From a checkpoint of a small transformer trained on Wikipedia: width 384, LayerNorm before each block.
Each number is 128 + 24 x the weight over its row's rms, rounded and kept within 0 to 255. Layers, rows and columns count from 0. The size above them is the row's rms in percent of the matrix's.

# layer 3 attention key, 256x384, rms 0.0832, rows 163-231, columns 288-335
size [104  86  89  88  94  92  94  98  97  93 101  96 100 103 112  99 101  98 102 100 108 106 101 100 101 102 101 105 104  98 102 108 105 102 106 103  97 100  99  98  98  99 101 100 101 102 102  98  99  99  98 104 101 108 100 100 101  94  98 101 100 104 104  99 100 105 108  99  97]
[[ 96 187 105  82 135 105 103 154 115 123 126 134 147 120 156 106  99 115 125 122 127 129 145 148 158 115 112 130 148 127 155 131 126 139 112 108  79 137 127 134 136 138 115 151 138 150  93 133]
 [139 141 128 153 125 120 125 110 115 135 126 131 149 131 133 148 143  93 123 156 184 107  85  84 128 101 131 137  78 105 123 126 102  90 119 139 138 115 149 102 150 134 144 124 146 125  90 134]
 [108 103 125 123 150 107 165 120  90 148  89 124 114 151 159 123 154  99  93 148 114 148  63 129 159  94  85 140 128 128 157 149 110 135 120 163 146  95 101  68 137 143 143 131 172 141  98 128]
 [ 98 105 122 138  89 118  93  94 117 149 130 133 137 187 142 132 133 111 101 164 120 165  97  64 147  97 104 112 117 144 122 145 104 123 132 129 117 135 103 140 134  99 118 150 135  95 130 125]
 [110  87 118  75  78 126 152 139 124 108 146 129  94  95 159 154 172 163 141 130 112  71 182 138 135 125 156 140 159 133 147 214 146  92 102 173 124 101 130  89 106 105 105 146 151 132 100 123]
 [148 181 134 146 145 108 143 108 146 168 157 125 151 126  93 105 142 112  90 151 174 122 154 115 138 145 173 147 115 130 110 115 124 148 133 161 106 117 138 135 140 128  64 130 155 121 137 139]
 [104 120 149 129 132  93 111 118 135 111 114 117 162 113 125 150 135 105 102 121 129 110 181 138 130 104 115  86 134  88 188 155 148 115 143 102 103 132 148 131 113  96 118  83 103  71 116 145]
 [ 96 133 109 148 161 153 133 103 102  99 125 123 141  70 146 132 121 120 162 157 128 139 112  98 123 141 103 136 130 126  99 162 137 135  93 100 126 136 120 127 116 103 140 144 110 167 168 140]
 [103 139 122  98 119 144 127 130 159 129 159 164 177 160 120 117 157  97  96 154 178 156 145 130 144 154 140 165 122 148 119 110  79 122 130 109 105 166 101 135 140 133 169 103 132 105 150 161]
 [ 91 168 123 126 144 174 121 153 117 123  93 130 127  94 148 155 163 113 134 144 112  88  67 105 134 125  74 121 134 119 147 144 113  91  99 152 127 148  95 142  88 137 148 142 117 142 115 152]
 [101 103 100 115 112 137 130 140 114 111 135 160 183 114 141 138 152 130  90 102 143 157 161 135 150 133 117 137 161  91 111 126 140 111 138 122 145 147 122  94 134 119 127 129 144 121 154 117]
 [141 134  96 160  92 138  94 112 135 104 124 104 137 122 138 123 128 118 136 131 111 144 126 105 129 151 155 132 132 120 119 159 150 132 114 125 129 166 164  94 120 107 129 151 163 105 139 142]
 [141 124 111 175 106  86 135 130 141 103 119 141 100 137 164  89 112 136 136 147 123 160 166 109 115  99 161 131 116 139 125 118 169 127 129  82 145 134  92 113 107 114 109 142 126 148 115 101]
 [137 131 139 111 116 143 128 102 143 163 129  99 136 115 133 168  80 135 102 117 120  91 116 129 126 122 114 163 108  62 152  90 128 152 151 104 135 150 134 119 129 132 141 106 121 150 115 176]
 [151 157 165  82 141 141 136 133 139  96 121 123 124 124 141 141 106 148 125  47 130 108 144 124 104 190 126 141 144 138 135 153 116 146 140 156 117  86 134 115  87 107 115 144 125 116 153 140]
 [116 159 131 119 120 151 112  76 138 162 165 110  73 167 152 134 128 110 127 149 122 142 123  89 162  94 152 138 111 164 143 147 143 107 122 133 161 131 143 146 104 150  96 108 145 149 100 122]
 [122 122 108 120 100 141 139 132 157 138 119 190 101 126 163 140 157 142 105 111 110 167 116 123 131 165 130 164 152 108 142 115  97 105 118 153 121 114 142 134 138 147 148  96 130 144 105 144]
 [124  94 106 100 144 137 146 123 132 169 152  98 167 121 124 121 121 121 149 127 134 108 132 135  86 158 124 125 105 141 138  79 133 116 130 118 103 112 104 125 123  85  87  75 150 157 107 103]
 [138 101 118 148 139 137  96 128 136 136 100 106 110  97  98 141 134 139 108 143 128 137 139 150 172 144 137  73  85 149 164 108 128 125 142  94 121 125 140 156  99 100 142 107 134 121 118 140]
 [ 92 109 112 110 161 168 122  69 125 140 153  91 137 159  40 132 152  87 108 162  94 129 107 105 106 177  84 144  97 142 163 168 107 145 141 153 119 101 122 153 171  99 138 103 128 145 130 129]
 [161  83  99 118 125 118 151 111 117 128 186 125 135 134 131 111 105 145 112 116 130 108 161 140  86  98 136  99 104 139 158 102 120 143 131  99 138 126 149 165 137 114 133 118 126 115 158 120]
 [157 134 136 108 112 116  86 136 140 112 116  88 165 135 105 108 143 163 149 139 140 158 135 107 117 104  94 125 155 109  92 105  93 132 130 124 120 162 125  98 121 151 133 115  93  99 125 123]
 [115 129 104 116  97 133 129  95 141 157 142 138  99 116 106 132 120 104 102 123 150 107 146 119  88  95 121 121 106 127 139 154 124  98 126 126 147 176 103  94 108 109 151 136 145 123 130 134]
 [102 122 101 107 167 101 126 157 104  76 169 119 159 158 125 109 139 101 122 147 112 125 111 117 109  98 156 120 124 156 160 122 149 119 132 143 115 192 118 147 150 110 141 143  99 154 124  99]
 [133 122 134 104 156 156 158 148 149 123  99 124 142 123 176 105 127 136 111 151 100 121  92 147 156 123  76  76  82 118 130 112  91 147  76 139 185  85 129  80 103 136  96 130 150  87 126 129]
 [123 151 125 136 153 122 161 185 120 169 106 129 119 103 104 136 128 144 123 106 165 112 119 123 128 104 126 109 154  94 110 102 140 121 128 153 171 117 127 124 121 100 139 108 151 109 118 111]
 [133 147 119  88 154 157 121 135 176 111 121 131 131 133 123 135 158 141 124  90 116 116 157 139 102 152 138 148 134 148  55 101 132 116 142 108 159 149 185 129 112 110 107 135 121 116 119 125]
 [134 126 153 218  89 133  92 138 169 136 114 142  88 144 145 149 159 161 132 128 161 171 115 134 100 134 122 109 140  96  99 123 101 174 106 125 115  98 127 144 127 116 120 135  82 143 160 192]
 [126 108 109 139 118 106 124 111 184  98 111  91 116 156 148 142 140 160 106 134 137 153 148 153 159 117 131 156 103 110 135 133 108 136 105 117  67  78 169 136 115 110 112 150 161 135 146 125]
 [133 106 113 117 131 147  85 128 147  72 132 126  99 137 136 113 151 118 131 110 124 181 103 105 123 102 144 132 132 122 128 124  98 122 123 132 124 153 120 191 115 110  80 150 152 156 114 157]
 [126 110 125 160 129 149 168 145 124 139 148 144 143 152 112 100 100 141 126 123 107 160 141 116 119 130 174 123 110 102  71  97 120 140 156 139 157 173 144 117 131 187 113 130 131  96 132  96]
 [139 103 126 108 138 100 138 121 118 188 137 140 164 129 113 156 110 150 115  82 110 124 162 136 131 139 122  92 149 116 158 174 130 106 141  87 161 122  91 117 135  95 145 116 131 119 172 139]
 [125 104  81 142 110 180 134 109 152 172 105 101 113 121 154 132 155 125 148 105  96 141 100 178 130 115 120  75 103 169 107 117 144 168 118 112 130 152 159 131  77 164 114 160 133 119 141 148]
 [128  81 158 151  72 140 151 181 107 139 184 134 117 130 161 133 106 126 113  73 176 161 129  88 122 138 137 143 124 156 150 136 132 101 163 143 128 113 152 136 117 122 133 120 147 121 147  93]
 [130 111 143 133 166 119 126 114 156 125 135 120  87 155 121 113 155 148 142  94 128 106 152 119 104 176 111 169 101 113 135 129 133 171  57  98 145 154  82 101 109  93 121 130 163 143 165 168]
 [101 134 144 155 130  77 124  90 116 163 106 125 168 155 124 134 154 121 143 126 135 103 127 145 116 149  95  79 187 147 118 122 112 134 115 136 156 115 105  96 147 119  83 125 141 127 145 109]
 [126 104 144  82 108 136 159 171 128  91 150 112 107 108  97  89 100 138 156 160 183 138 144 112 135 174 116 122 153 109  74 136 135 132 148 160 152 127 135 160 140 134 107 155 135 129 130 103]
 [107  79 132 133 133 137 129 123 106  69 113 117 157  89 144 110 165  89 135 111 141 133 109  91 121 147 147  65 121 131 137 138 133 132 121 111 124 139 167 129 146 127 139 131 128 117  89 106]
 [119 145 115 116 133 100 119 135 123 109 120 134 160 147 113 104 121 133 156 145 127 125 154 169 174 112 108 106 100 155 135 134 142  95 132 137 147 212 118 153 111 136 151 132 120 142 117 103]
 [166 113 150 122 152  67 117 138 105  80 103 174 112  96  88  91 138 117 117 122 115 148 137 154 138  96 125 143 117 164  86 103 140 186 126 119 147 140 146 108 140  87 161 156  99 146 160 140]
 [108 127 123 141 119  87 101 155 130  98  89 148 124 116 156 106 104 118 148 132 143 161 137  97 128 138 178 123 140 145  93 125 129 165 130 136 142  94 122 137 126 149 127 146 108 110  94 110]
 [154  91 162 149 119 117 108 130  78 129 134 132 172  98 165 103 126 126 145 161 165 138 120  79 143 136 149 155 128 114  88 146 111 118 109 177 125  86 114 149 126 147 142 113 123 106  81 153]
 [108 142 142 117 133  89 108 162 123 136 186 105 150 113 134 163 141 143  96 140 121  87 129 164 134 153 100 139 100 143 101  96 124  86  97 123 119 134 182 138 129 159 193  62  79 121 109  96]
 [205 163 135 111 133 121 136 149 122 130 126 183 111 105  97 115 101 175 112 139 120 133  94 120 155 175 129 171 118 111 120 104  93  70  96 123 157 135 149 127  76 140 105 135 159 106 153 113]
 [158 128  93 127 135 146 111 121 181 120 124  88  95 134 108 165  87 152  97 128 104  96 150 148 153 159 126 109 121 122 181 132  98 144 152 148 113 106 126 108 106 159 104 111  92 137 132 127]
 [147 155 106 130  85 139 154 172 141  95 109 157 138  93 131 137 120  82  96 162 146 146 117 125 127 115 118 144 161 167  93 124 157 116 112 150 171 160 126 133 100 119 176 168 114  80 121 146]
 [128 158 141 130 118 151 111 147 120 156 114 155  91 168 124 143 128 107 132 138 131 152 120 128  75 148 141  80 110 171 101 143  95 138 161 169 125  82 104  61  96 119  97 143 118 123 153  97]
 [181 127 121 129  83 156 143 145 116 153 159 138 160  96  84 138 122 122 131 124  98 123 147 140 145 125  96 164 106  91  96 135 174 132 101 162 165 133 160  74 109 127 124 145 150 173 107  88]
 [159  91  91 117  68 167 158 119  93 117 124 138 111 135 117 101 157 139 138 137  96 175 137 127 139 122 115 112 178 114 151 151 143 102 122 119 117 141 152  86  81 134 109 117  86 116 168 117]
 [120 123 110 152 170 136 155 131 137 119 121 113 133 110 103  86 112 139 117  92 128 120 116 123 109  78 155  88 115 157 187 104 135 112  76 140  96 125 118 111 152 111 105  44 143 119 123 140]
 [ 81 139 102  99 125 128 167  85 130 116 105 114 103 104 129 146 106  76 139 151 114 134 121 124 159 148 158 140 156 160 136 143 202 135 110 166 166  75 103 159 174 154 152 132 149 139 116 167]
 [130 129 110 130 138 113 113 107  80 121 113 139 173 111 113 171 137  96 152 129 112 168  96 121 151 108 137 150 154 135 146 141  96 159 128 145 124 111 161 112 136 149 140 133 119 120 141 120]
 [113 121 169 143 133 119 163 140 148 111  91 118 137 148 144 138 158 114 136 142 161 130 137 134 121  98 141 114 181 124  94 144 118 144 167  95 110 149 141 122 140  98 162  64  78 113 119 119]
 [158 132 132 131 153 107 121 108 151  99  70 149 160 151 123 139 141 143 127 144 108 102 124 124 128 137 127 161  92 162 149  94  80 145 123 156 133 149 129  97 163  94  70 108  96  99 125 121]
 [143 130 112 101  69 135 175 155 177 141 136 123 146 155 137 106 154 152 136 137 138 108 149 132 151 104 133 140 155 139 110 101 136 105 147 133 141 125 144 143 120 143 121 174 146  98 117 131]
 [ 93 123  74 145 104 138 147  81 134 125 128 116  92 143 104 119 148 118 106 105 148 113 110  90 136 107 162  77 134 152 126 100 125 129 134 129 171 177  80 150 138  93 120 128 126 177 138 106]
 [126 139 131 138 111 150 107 156 133 133 143  87  99 128 111 154 141 116 139 155 127 184 155 136 119 126 128 155 153 104 117 159 116 140 133 129 142 144 134  92 171 120 123 127  93 186  97 108]
 [127 131  99  99 124 109 167  98  77 123 111 144 143 120 111  99 141  95  59 129 154  94  77 130 124 137  74  75 163 154 112 113 115 144 138 112 109  79 132 119 111 143 130 139 143 140 172 149]
 [153  97 137 139 125  83 109 167  99 119 134 138 121 156 104 130 165 113  81 155 150 150 121 119 139 128 149 148 163 125 107 134 201  97 142 168  85 161 180  94 134 115 121 102 130 118 132 198]
 [116 100  98 150 133 143 157 102 128 126 172 147 153 120 123 129 106 170 154 125 143 144  75 119 139  91 140 109  92 108  92 137 163 140 119 132 169 155 170 158 103 185 129 124 112 135 107 108]
 [123 137 173 143 123 111 131 159  98 115 127 102 106 143 127 150  93 153 148 120 139 118 116 161 137  93 118  91 108 168 151 120  94 137 115 148 129 157 137 118 123 160 144  79 155 127 100 142]
 [161 155 118 124 114 124 170 149 106 104 138 113  76 143 135  91 115 134 125 108 123 129 112 103 127 136 123  78 159 124 175 113 105 140 137 145  96 113 129 143  94 150 121 115 155  81  87 115]
 [156 146 114  94 133 116 134 119 113 180 116 124 143 105 129 106 128 148 162 139 120 110 148 101 108 161 139 113 122 127 112 127  88 139 147 181 110 132 125 119 162 118 119 106 163 150 124 149]
 [122 155 108 109 144 132 110 138 135 145  82 160  75 110 137 160 130  94 162  88 135 139 138 144 164 116 118 130 109 104 121 108 127 123 130 151 103 141 143 181 124 116 137 118 137 144 131 106]
 [ 98 103 129 113 109 103 127 103 139 111 126  87 112 136 137 120 104 118 118 135  84 132 166 153  87 142 115 105 126 117 117 134 104 125 132 120 122 111 117 148 158 130 135  99  94 140 170 156]
 [123 140 109 111 143  73 126 157 154 136 121 148 136  88  87 118 100 145 170 109 123 134 127 144  66 172 132 113 126 137 130 136 147 141 159 142 146 127 156 147  93 165 133 126  86  83 151 178]
 [106 165  91 126 126 128 119 166 127 138 191 104 145 139 127 153 118 123 157 135 108 106  93 134 168 131 129 129 134 126  94 173  93 143 164 150 124 104 127 137 137 137 152 103 108 141 179 137]
 [148 119  98 113 134 140  99 138 100  92  97 127 150 167 116 127 107 156 140 138 146 110 138 155 118 132 105 120 146 136 118 122  69 143  92 130 135 139 116 141 134 122 172 109 148 116  87 136]
 [131 125 113 154 162 127 135 132 150 120 136 163 119 132 171 158 159 117  88  98 122 109 133 120 117 149 173 161 101 125 113 150 113 130 132 102 108 113 107 107 123 141  73 110 135 122 109 158]]
# layer 3 attention query, 256x384, rms 0.0817, rows 164-232, columns 288-335
size [ 83  93  94  77  98  93  93  95  93  99  97  99  95  93  99 101  97 105 101 106 107 102 101 103 108 101 105 105 101 103 110 105 104 106 101  97  98  99 102  99 101 105 102 100 102 105 101 102 102  99 105 104 107  99 100  97  93  99 103 100 107 102  99  98 103 110 103 102 105]
[[121 112 123 150  90 190 124 149  90 193 166 102  93  58 114 144 124 145 137 153  98  68 138 163 151 138 114 124 141 136 131  83 185 142  85 115 135 124 124 109 171 159  94 137 121 122 154 124]
 [100 139 116 172 104 105 138 131  56  93 181 135 110 122  84 187 126  96 114 132 146 109 134 144 132 121 122 128 135 113 109  86 120 179 146 124 158 163 127 129 202 136 124 134 108  89 126 108]
 [132 152 120 129 142 147 141  84 149 134 156 108 181  88  94 149 128 150 106 132 162  82 169 126  87 140 148 124 139 149  80 135 121 139 120 135 150 110 121 147 104 134  89 128 110 136 101  93]
 [116 154 118 121 111 126 150 140 144 131 107 141 124 126 148 124  89 153 134 140  84 151 117 144 159 128 153 127  97 159 117  89 128  82 135 157 117 114 147 165 111 102  96 103 155 127 158 161]
 [106 129 158 147 109 148 128 123 132 164  90 151 154 134 121 101 108 137 169 122 156  96 178 173 129 139  88 135 108 118 140 103 167 161  77 136 103 169 173 124 110 107 147 114 118 112 104  91]
 [154  99 110 123  98 159  96 100 154 125 107 143 129 119 126 151 149 117 142 167 171 120 125 120  98 154 190 114  84 113 137 127 110 128 127 141 142  95 127 109 100 152  94 140  89 104 139 107]
 [141 110 134 133 117 168 175 114 147 166 136 117 135 147 134 136  92 116 108 142 103 137 112  99 148 133 125 150 136 129 116 125 125 144 172 119 171 138  97  92 124 136  99 122 126  54 135 138]
 [117  80 102 149 109 106  93  84 102 124 158 135  93 127 118 162 150 194 134 102 136 154 120 132  96 106 123 161 125 111 137 123 161 140 172 154 148 162  82 145 122 118 179 169 133 122 140 110]
 [109 123 142 124 118 141 153 114 108 137 161 101 127 139 100 142 149 143 115 153 140 118 126 117 156 153 152 143  82 113  91 133 177 149 115 119 137 101 120 127 163 108 147 136 130  74 116 163]
 [140 125 160 102 149 113 141  80 127 127 135 103 165 166  98 133 120 122 128 126 149 141 195 133 176 141 157 176 112 176 141 130 136 135 112 139 145  98 145 173 172 104 123  57  98 141 149 129]
 [134  99 141 161 146 124 173 129 121 129 148 145 101 112 127 112 133 107 122 142  76 149 159 126 150 147 126  95  94 132 161 148 125 111 131 146  94 111 141 146 134 113 129 123  97 130 120  86]
 [160  78 100  81 144 111 130 115 101  82 118 126 130 149 122 129 143 124 103 166 115  86 125 161 144 153 146 158 112 130 130 133  94 133 137 153 118 138 157 124  98 119 146 101 146 166 128 148]
 [ 93 155  84 144 137 130 142 134 113 173 172  98 130 142 123 127 171 123 158 128 114 125 120 165  91 118 119 128 130 123 157 121 133 114 133 115  94 142 115 151 111  97 111 132 157 122 118 131]
 [131 151 166 107 124 117 112 148 147 138 162 175 138  96 121 126 119 120 104 145 134 139 142 119  89 140 117 126 135 181 134 152 118 134 154 116 163 110 140 135 126  89 128 124 139  97 142 154]
 [ 59 146 121 127 128 160 115 126 130 133 130 173 110 124  72 109 141 155 143  81 152 141 131 130 100 141 104 118 135 131 154 134  87 101 136 114 123 112 144  80 139 124 126 126 131 104 137 140]
 [130 121 132 115 128  89 113 126 136 134 125 139 121 119  94 139  71 132 128 120 103 120 132  90 109 104 135 129 134 164 102 158 139 156 178 101 136  94 144 143 147 111 131 143 140 180 135 120]
 [154 121 127 113 143  82 150 165  93  99 126 137 132 135 152  96 158 121 168  91 103 128 131 122 141  92 128 129 135 154 131  96 138 131 107 148 161 103 135 158 163 139 141 130 137 144  99 126]
 [140 149 128 130  94 118 137 188 112 125 122  89 165 132 140 118 135 139  93 125 131 143 111 135  81 136 127 104 131 145  89 145 184 133  86 125 111 143 160 144 143 180  55 151  98 125 146 130]
 [ 80 122 159 197 133 123 114 172 125 111 115 155 102  81 149 107  67 123  94  55 125 152 119 130 118 104  93 131 112 131  91  77 162 115 128 202 150 101 158 134 142 116 145 119 117 105 150 140]
 [104 147 160 154  99 166 101 140 106 155 116 117 154 128 137 129 133 124 131 110 118  87 126 157 134 136 144 171 112 139 129  77 129 137 148 140 141 159  98  91 112 162 167 147 117 126 102 132]
 [139 131 154 154 159 158 185 158 114 116 122  82 138 192 116 109 118 128 123  87 147  89  97 147 150 106 128 132 152 111 148 176 168 104 171  96 154 129 100 142 129 137 138 126 157 146 160 119]
 [109 120 156  93 156 118 130 101 124 136 119 170  95 103 105 106 125 158 181 148 114 175 119 129 154 177 135 103 167 147 134 103 118 137 160 114 141 111 154 127  83 112 147 119 120 111 158  93]
 [132 128 150 161 149 172 135 104  95 108 147 132 152 118 141 114 131 117 111 105 149 142 115 109 135 117 119 110 159 141 122 110 135 143 111 147  94 126 144 117 139 111 163 132 134 101 145 135]
 [137 137 125 117 150 106  91 100  90 157 128 157 152 121  99 120 139 158 103 146 132 118 116 130 106 133 138 131 156 137 113 138 188 119 163 137 127 188 121 111 138 115 107 124 110 146 170 160]
 [162 125 166 113 120 126 118 155 151  84 151 120 170 108 197  95 129 114 133 129 156 102 103 141 108 162 139 116 129 115 104  94 192  98 140 137 109 146  98  98 140 129 118 116 110 125 144 156]
 [ 96 136 146 121 147 119  95 154 132 181 125  83  94 138 166 111  66  76 132 132 137 167 130 123 118 166 142 166 135 140 139 105 134 119 121 123 114 164 155 164 147 109 144 145 100 130 130 148]
 [141 170 155  87 144 130 131 130 154 102  83 125 132 114 146 152 133 136 152 159 136 158 140  84 118 149 210 135 133 131 165 128 114 166  85 136 156 126 162 145 137 127 119 134 116 101 127  79]
 [ 85 172 157 150 100 141 108 127 125  73 154 144 136 120 111 123 130 153  86 162 118 103 156 104 141 133 126 171 103 138 157 154 150 124 150 141 152 149 118 135 147 141 143 111 148 147 150 127]
 [159 131 148 130 130  96  97 115  83 141 131 114 106 150 166 132 145 127 105 125 108 126 100 178 144 152 120 160 130 150 114 139 131 131 168 137 158 154  87 131 154 123 141 109 117 146  92 111]
 [169 150 145 105 127 155 149 151 102 114 132 106 160 137 153 112 136  96 120  85 121 157 152  94 113 158 118 135 149 103 120 118 134 153 143 109 151 161 131 142 149 102 168 156 130 138 160 156]
 [ 98 148 125 123 161 144 135 146 106 170 119 159 119 108 147 134 155  63 101 124 117 114 110 105 126  99 164 126 133 168 120  67 154 112 119 141 112 148 133 112 138 146 126 110 148  93 136 136]
 [127 140 150 114 105 101 176 103 140 141 111 145 169 123 105 138  78 111  83 134 165 142 193 142  99 125 147 114 127  82 103 127 135 113 131 123 150 122 222 108  96  91 133 139 102 137 115  72]
 [126 144 167 106 142 129 143 114 128 188 174  88 136 150 145 139 135 170 127 122 133 114 120 119 130 122 147 156 110  82 135 103 118 122 113 169 177 135 122 114 123 106 121 139 138 125 111 136]
 [124 161 111 120  88 124 145  85 123 136 145 122 114 161 138 127 111 137 106 120 114 138  79 161 123 129 167 140 165 136 150 128 120 144 163 139  49 114 162 116 106 109 146 138 159 117  79 110]
 [162 148 112 107 146 155 147 142 112 122 162 125 164 119 133  81 133 133 125 123  77 171 148 166 127 148 187 149 149 144 121 125 157 120 157 126 162 122 112 139 119 121 137 150 125 142 108 146]
 [ 93 108 124 149 133 111 152 132 132  96 110  96  94 132 149  94 126 119 128 142 135 165 140 140 105  73 101 125 103 130 128 115 140 135  86 125 177 134 148  84 114 142 108 138 112 141 136 120]
 [ 95 113 118 131 178 126 118 178 143 149 180 140 124 123 123 141 104 138 133 147  84 121 177 115 118  91 140 142 138 136 147 127 143  89 107 133 146  96 148 122 166 133  88 114 108 140 137 128]
 [109 168 131 118 101 110  98 136 133 136  87 125 138 141 115 152 154 113 112 138  99 168 126  82 122 177 126 123 170 125 130 156 170 133 125 136 178 105 115 169 165 120 118 112 114 127 155 147]
 [146 122 104 114 125 184  84 130 163  97 149 122  89 130 122 141  73 105 109 153 108 128 141 128 114 128 107 152 123  93 103 137 125 132 114  68 138 124 128 109  94 112 185  91 117 147 149 152]
 [183 128 166  77 116  79  73 116 105 157 113 142 139 103 117 104 152 119 105 117 142 144 135  99 139 141 118 119 137  92 128 140 149 147  97 134 100 129 125 177 117 132 170 103  80 103 165  88]
 [155 115 103 155 140 134 115 144 148 123 131  97 128 142 100 146 116 113 132 114 133 101 134 165 131  85 138 142 126 183 115  89 136 127 157 132 130 118 103  94 139 122  78 195 138 143 163 162]
 [115 121 189 130  73  79 145 118 136 173 111 137  82 150 138 100 166 121 107 119 111 118 118 109 101  89 163 115 135 140 174  93 124 166 131 122 133 117 121  98 118 153 135 107 121  95 101 102]
 [119 152 110 108 120 175 123 129 120 121 149 122 124 169 109 118 155 110 122 156 136 163 159 156 100 160 132 117 150 113 158 152 121 163 148 133 109 150 139 155 128 123 119 129 139  96  91 170]
 [171 128 120 132  86 172  97 149 130 142 102  98  90 130 137 111 144 133 114  87 168 149 130 138 115 108 161 146 137 126 124 175 127 121 108  83 142 105 125 161 169 141 106 132 164 106 110 105]
 [133 140 143 112 142  95 173 111 124 144 139  76 111 125 108 130 113 153 176 126 103 133 126 176 131 125 137 140 144 120  91 114 128 135 134  83 137 128 122 120 134 158 149 159 163 135 134 142]
 [157 154 115 116 125 116 100 133 175 119 111 124 101 110 112 138 110 102 108 144 111 131  93 115 155 109 100 153 154 110 133  97 156 124 125 114 170 121 102 106 138 144 102 134 123 136  76 120]
 [ 94 143 161 164 118 154 112 132 167 106  94 112 153 134 152 119 129  94 132 140 140  72 125 105  87  96 155 135 121 141 128 153 112  83 112 172 118 116 123 128 152  81  76  83  94 101 114 151]
 [153 125 163 126 158 134 113 133 132 107 173 175 102 118 174 172 163 111 132 152 134  97 163 121  91 113 134 101  78 153 139 145 140 138  97 115 104 153 110 183 163 118 126 101 111 114 128 128]
 [ 97 145 103 121  79 133 142 108 132 142  95 140 133 126 109 115 165 158 145 139 153 126 134 126  78 112 165  87  87  82 142 145 100 128 142  80 102  81 138 147 137 202 144 147  66 121 103 135]
 [115  78 130 123  96 151 161 122 146 144 125 107 126 168 134 158 121 134 122 111 121 176  90 134 155 111 102  92 139 141  63  83 115 130 100 152 132 170  93 147  97 109 124 113 130 176 128 117]
 [100 122 165  91 153 142 177 146 172 109 177 141 125 149 112 137 141 159  84 108 134 133 148 103 128 150 138 137 116  90 107  79 148 153 114 121  78 136 123 129 132 143 123 157 161 122 125  97]
 [ 79  87 144 110 125 163 114  98 126 114 121 137 147 118  85 128 111  96 124  92 120 121 116 119 150  99 158 108 159  98 155 114 122 107  90  94 109 170 116 162 129 141 139 145 122 147 135 106]
 [157 122 108 119 109 104  86 121 103 138 183 160  94  94 141 103 151 114 134 136 149 164 129 125 116 107 139 123 177 117 148 163 106 116 115 115  96 127 105 168 185 136 129 127 139 155 108  97]
 [114  95  96 123 152 182  83  72 144 103 163 134 107 101 164 105 137 102 127 134 160 128 132 159 103 105  85 139 117 117 121 121  99 103 117 123 184 160 119 157 120  68 159 121 118 107 106 146]
 [143 149 131  83 119 162 149 153  94 132 141  93  96 163 141 129 161 123 146 126 167 155 106 163 117  91 103  99  74 107 130 149 113 107 135 150 146 118 145 174 114 149 169 181  94  93 125 126]
 [100 134 137  98 166 126 156 102 164 145 109 138 165 117 178  85 181  98  92 136 100 146  98  96 117 137  80 100 100 140 175 120 161 144  99 102 155 116 105 120 159 133 129 174 109 108  94 140]
 [ 81 148 172 158 112  99 131 155 101 127 111 111 167 172 124  99  84 114 108 157 112 145 135 138 117 134 171 163 115  84 170 135  82  85 145  94 124 131 127 104  83 115 123 119 129 136 141 128]
 [ 87  89 144 160 195 136 156  75 115 125 132 150 116 113 110 145 121 131 159 147 144 141 128 109 106 114 130 171 143 120 106 138 101 142 104 135 127 134 101 146 134 109 151 112 107 146 113 114]
 [108 103 120  98 117 119 150 134  84 124 110 150 153 127 147 108 166 129  98 133 127 143 123 149 150 105  90 166 151 104 184 153 105 110 133 156 142 134 109 106 138 133 120 149 121 109 106 163]
 [119 171 129 117 145 115 153 127  92 109 126 152 118 136 131 137 115  44 130 120 112 134 130 142 130 109 120 121 130 113 111 135 128  66 167 130 141 114 115 142 101 133 151 121 131 156 133 134]
 [105 129 145  89 144 163 146 104 101 146 115 140 127  82 111 130 131 106 126 110 157 124 166 119 148 142 156 151 129 132 146  94 160 108 127 101 150 162 131 137 136 140 182 150 109 134 119 162]
 [131 130 125 139 144 132 122 129 136 122 152 142 144 119 183  85 117 158 142 106 150 150 131 122  95 150 113 123  91 193 130 149 157 106 154  88  89  97 129 129 130 153 129 125  96 152 102 134]
 [134 134 126 135 120 120 145 120 113  79 164 138 147  81  74  84 173 136  74 135 165 169 157 126 114 135 110 125 166 148  98  94 114 108 140 119 152 144 139 115 126 111 140 131 106 126 109 165]
 [139  93 146 117 130 111  95 133 117 150 158 115 133 128 111 129 106 133 141 136  92 147 129 115 153 142 130 146 120 113 180 152 120 157 138 163 116 118  67  85 107 144 100 118 160 136 134 102]
 [125 128 154 107 132 130  93 106 138 107 129 126 123 138 126 101 126  71 112 145 138 135 102 143 134 123 127 144 189 126 127 136 128 125 166 146 102 102 105  88 151 104 161 145 104  83 156 151]
 [130 115 156 137 123 118 132 134 102  95  96 132 119 138 126  85 141 155 111 103 144 127 110 117  96 142 126 103 156 122 114 165 154 188 145 132 157 133 105  89 154 111 116 159 142 116  97 135]
 [112 164  79 175 184 117 154 132 127  97 158  85 144 117 161 130 134 144 125 147 131 177 122 162 102 150 121 126 146 123 141 105 151 129 139 150 122 111 149 103 135 122 120 117 112 129 126 161]
 [141  90 107 113 148 178 106 110 124 108 113 105 151 137 101 163  67 137 137 129 123 151  96 118 160  77 120 108 143 121  89 103 128 126 130 134 152 119 112 105 118 149 139 154 163 162 127 152]
 [109 175 145 115 127 112 132  95 123 141  91 114 146 144 173 135 173  97 139  97 104  82 115  90 158 156 124 178 136 158 135 144 176 123 109 175 118 119 143  94  89  97 124 126  80 127 175 175]]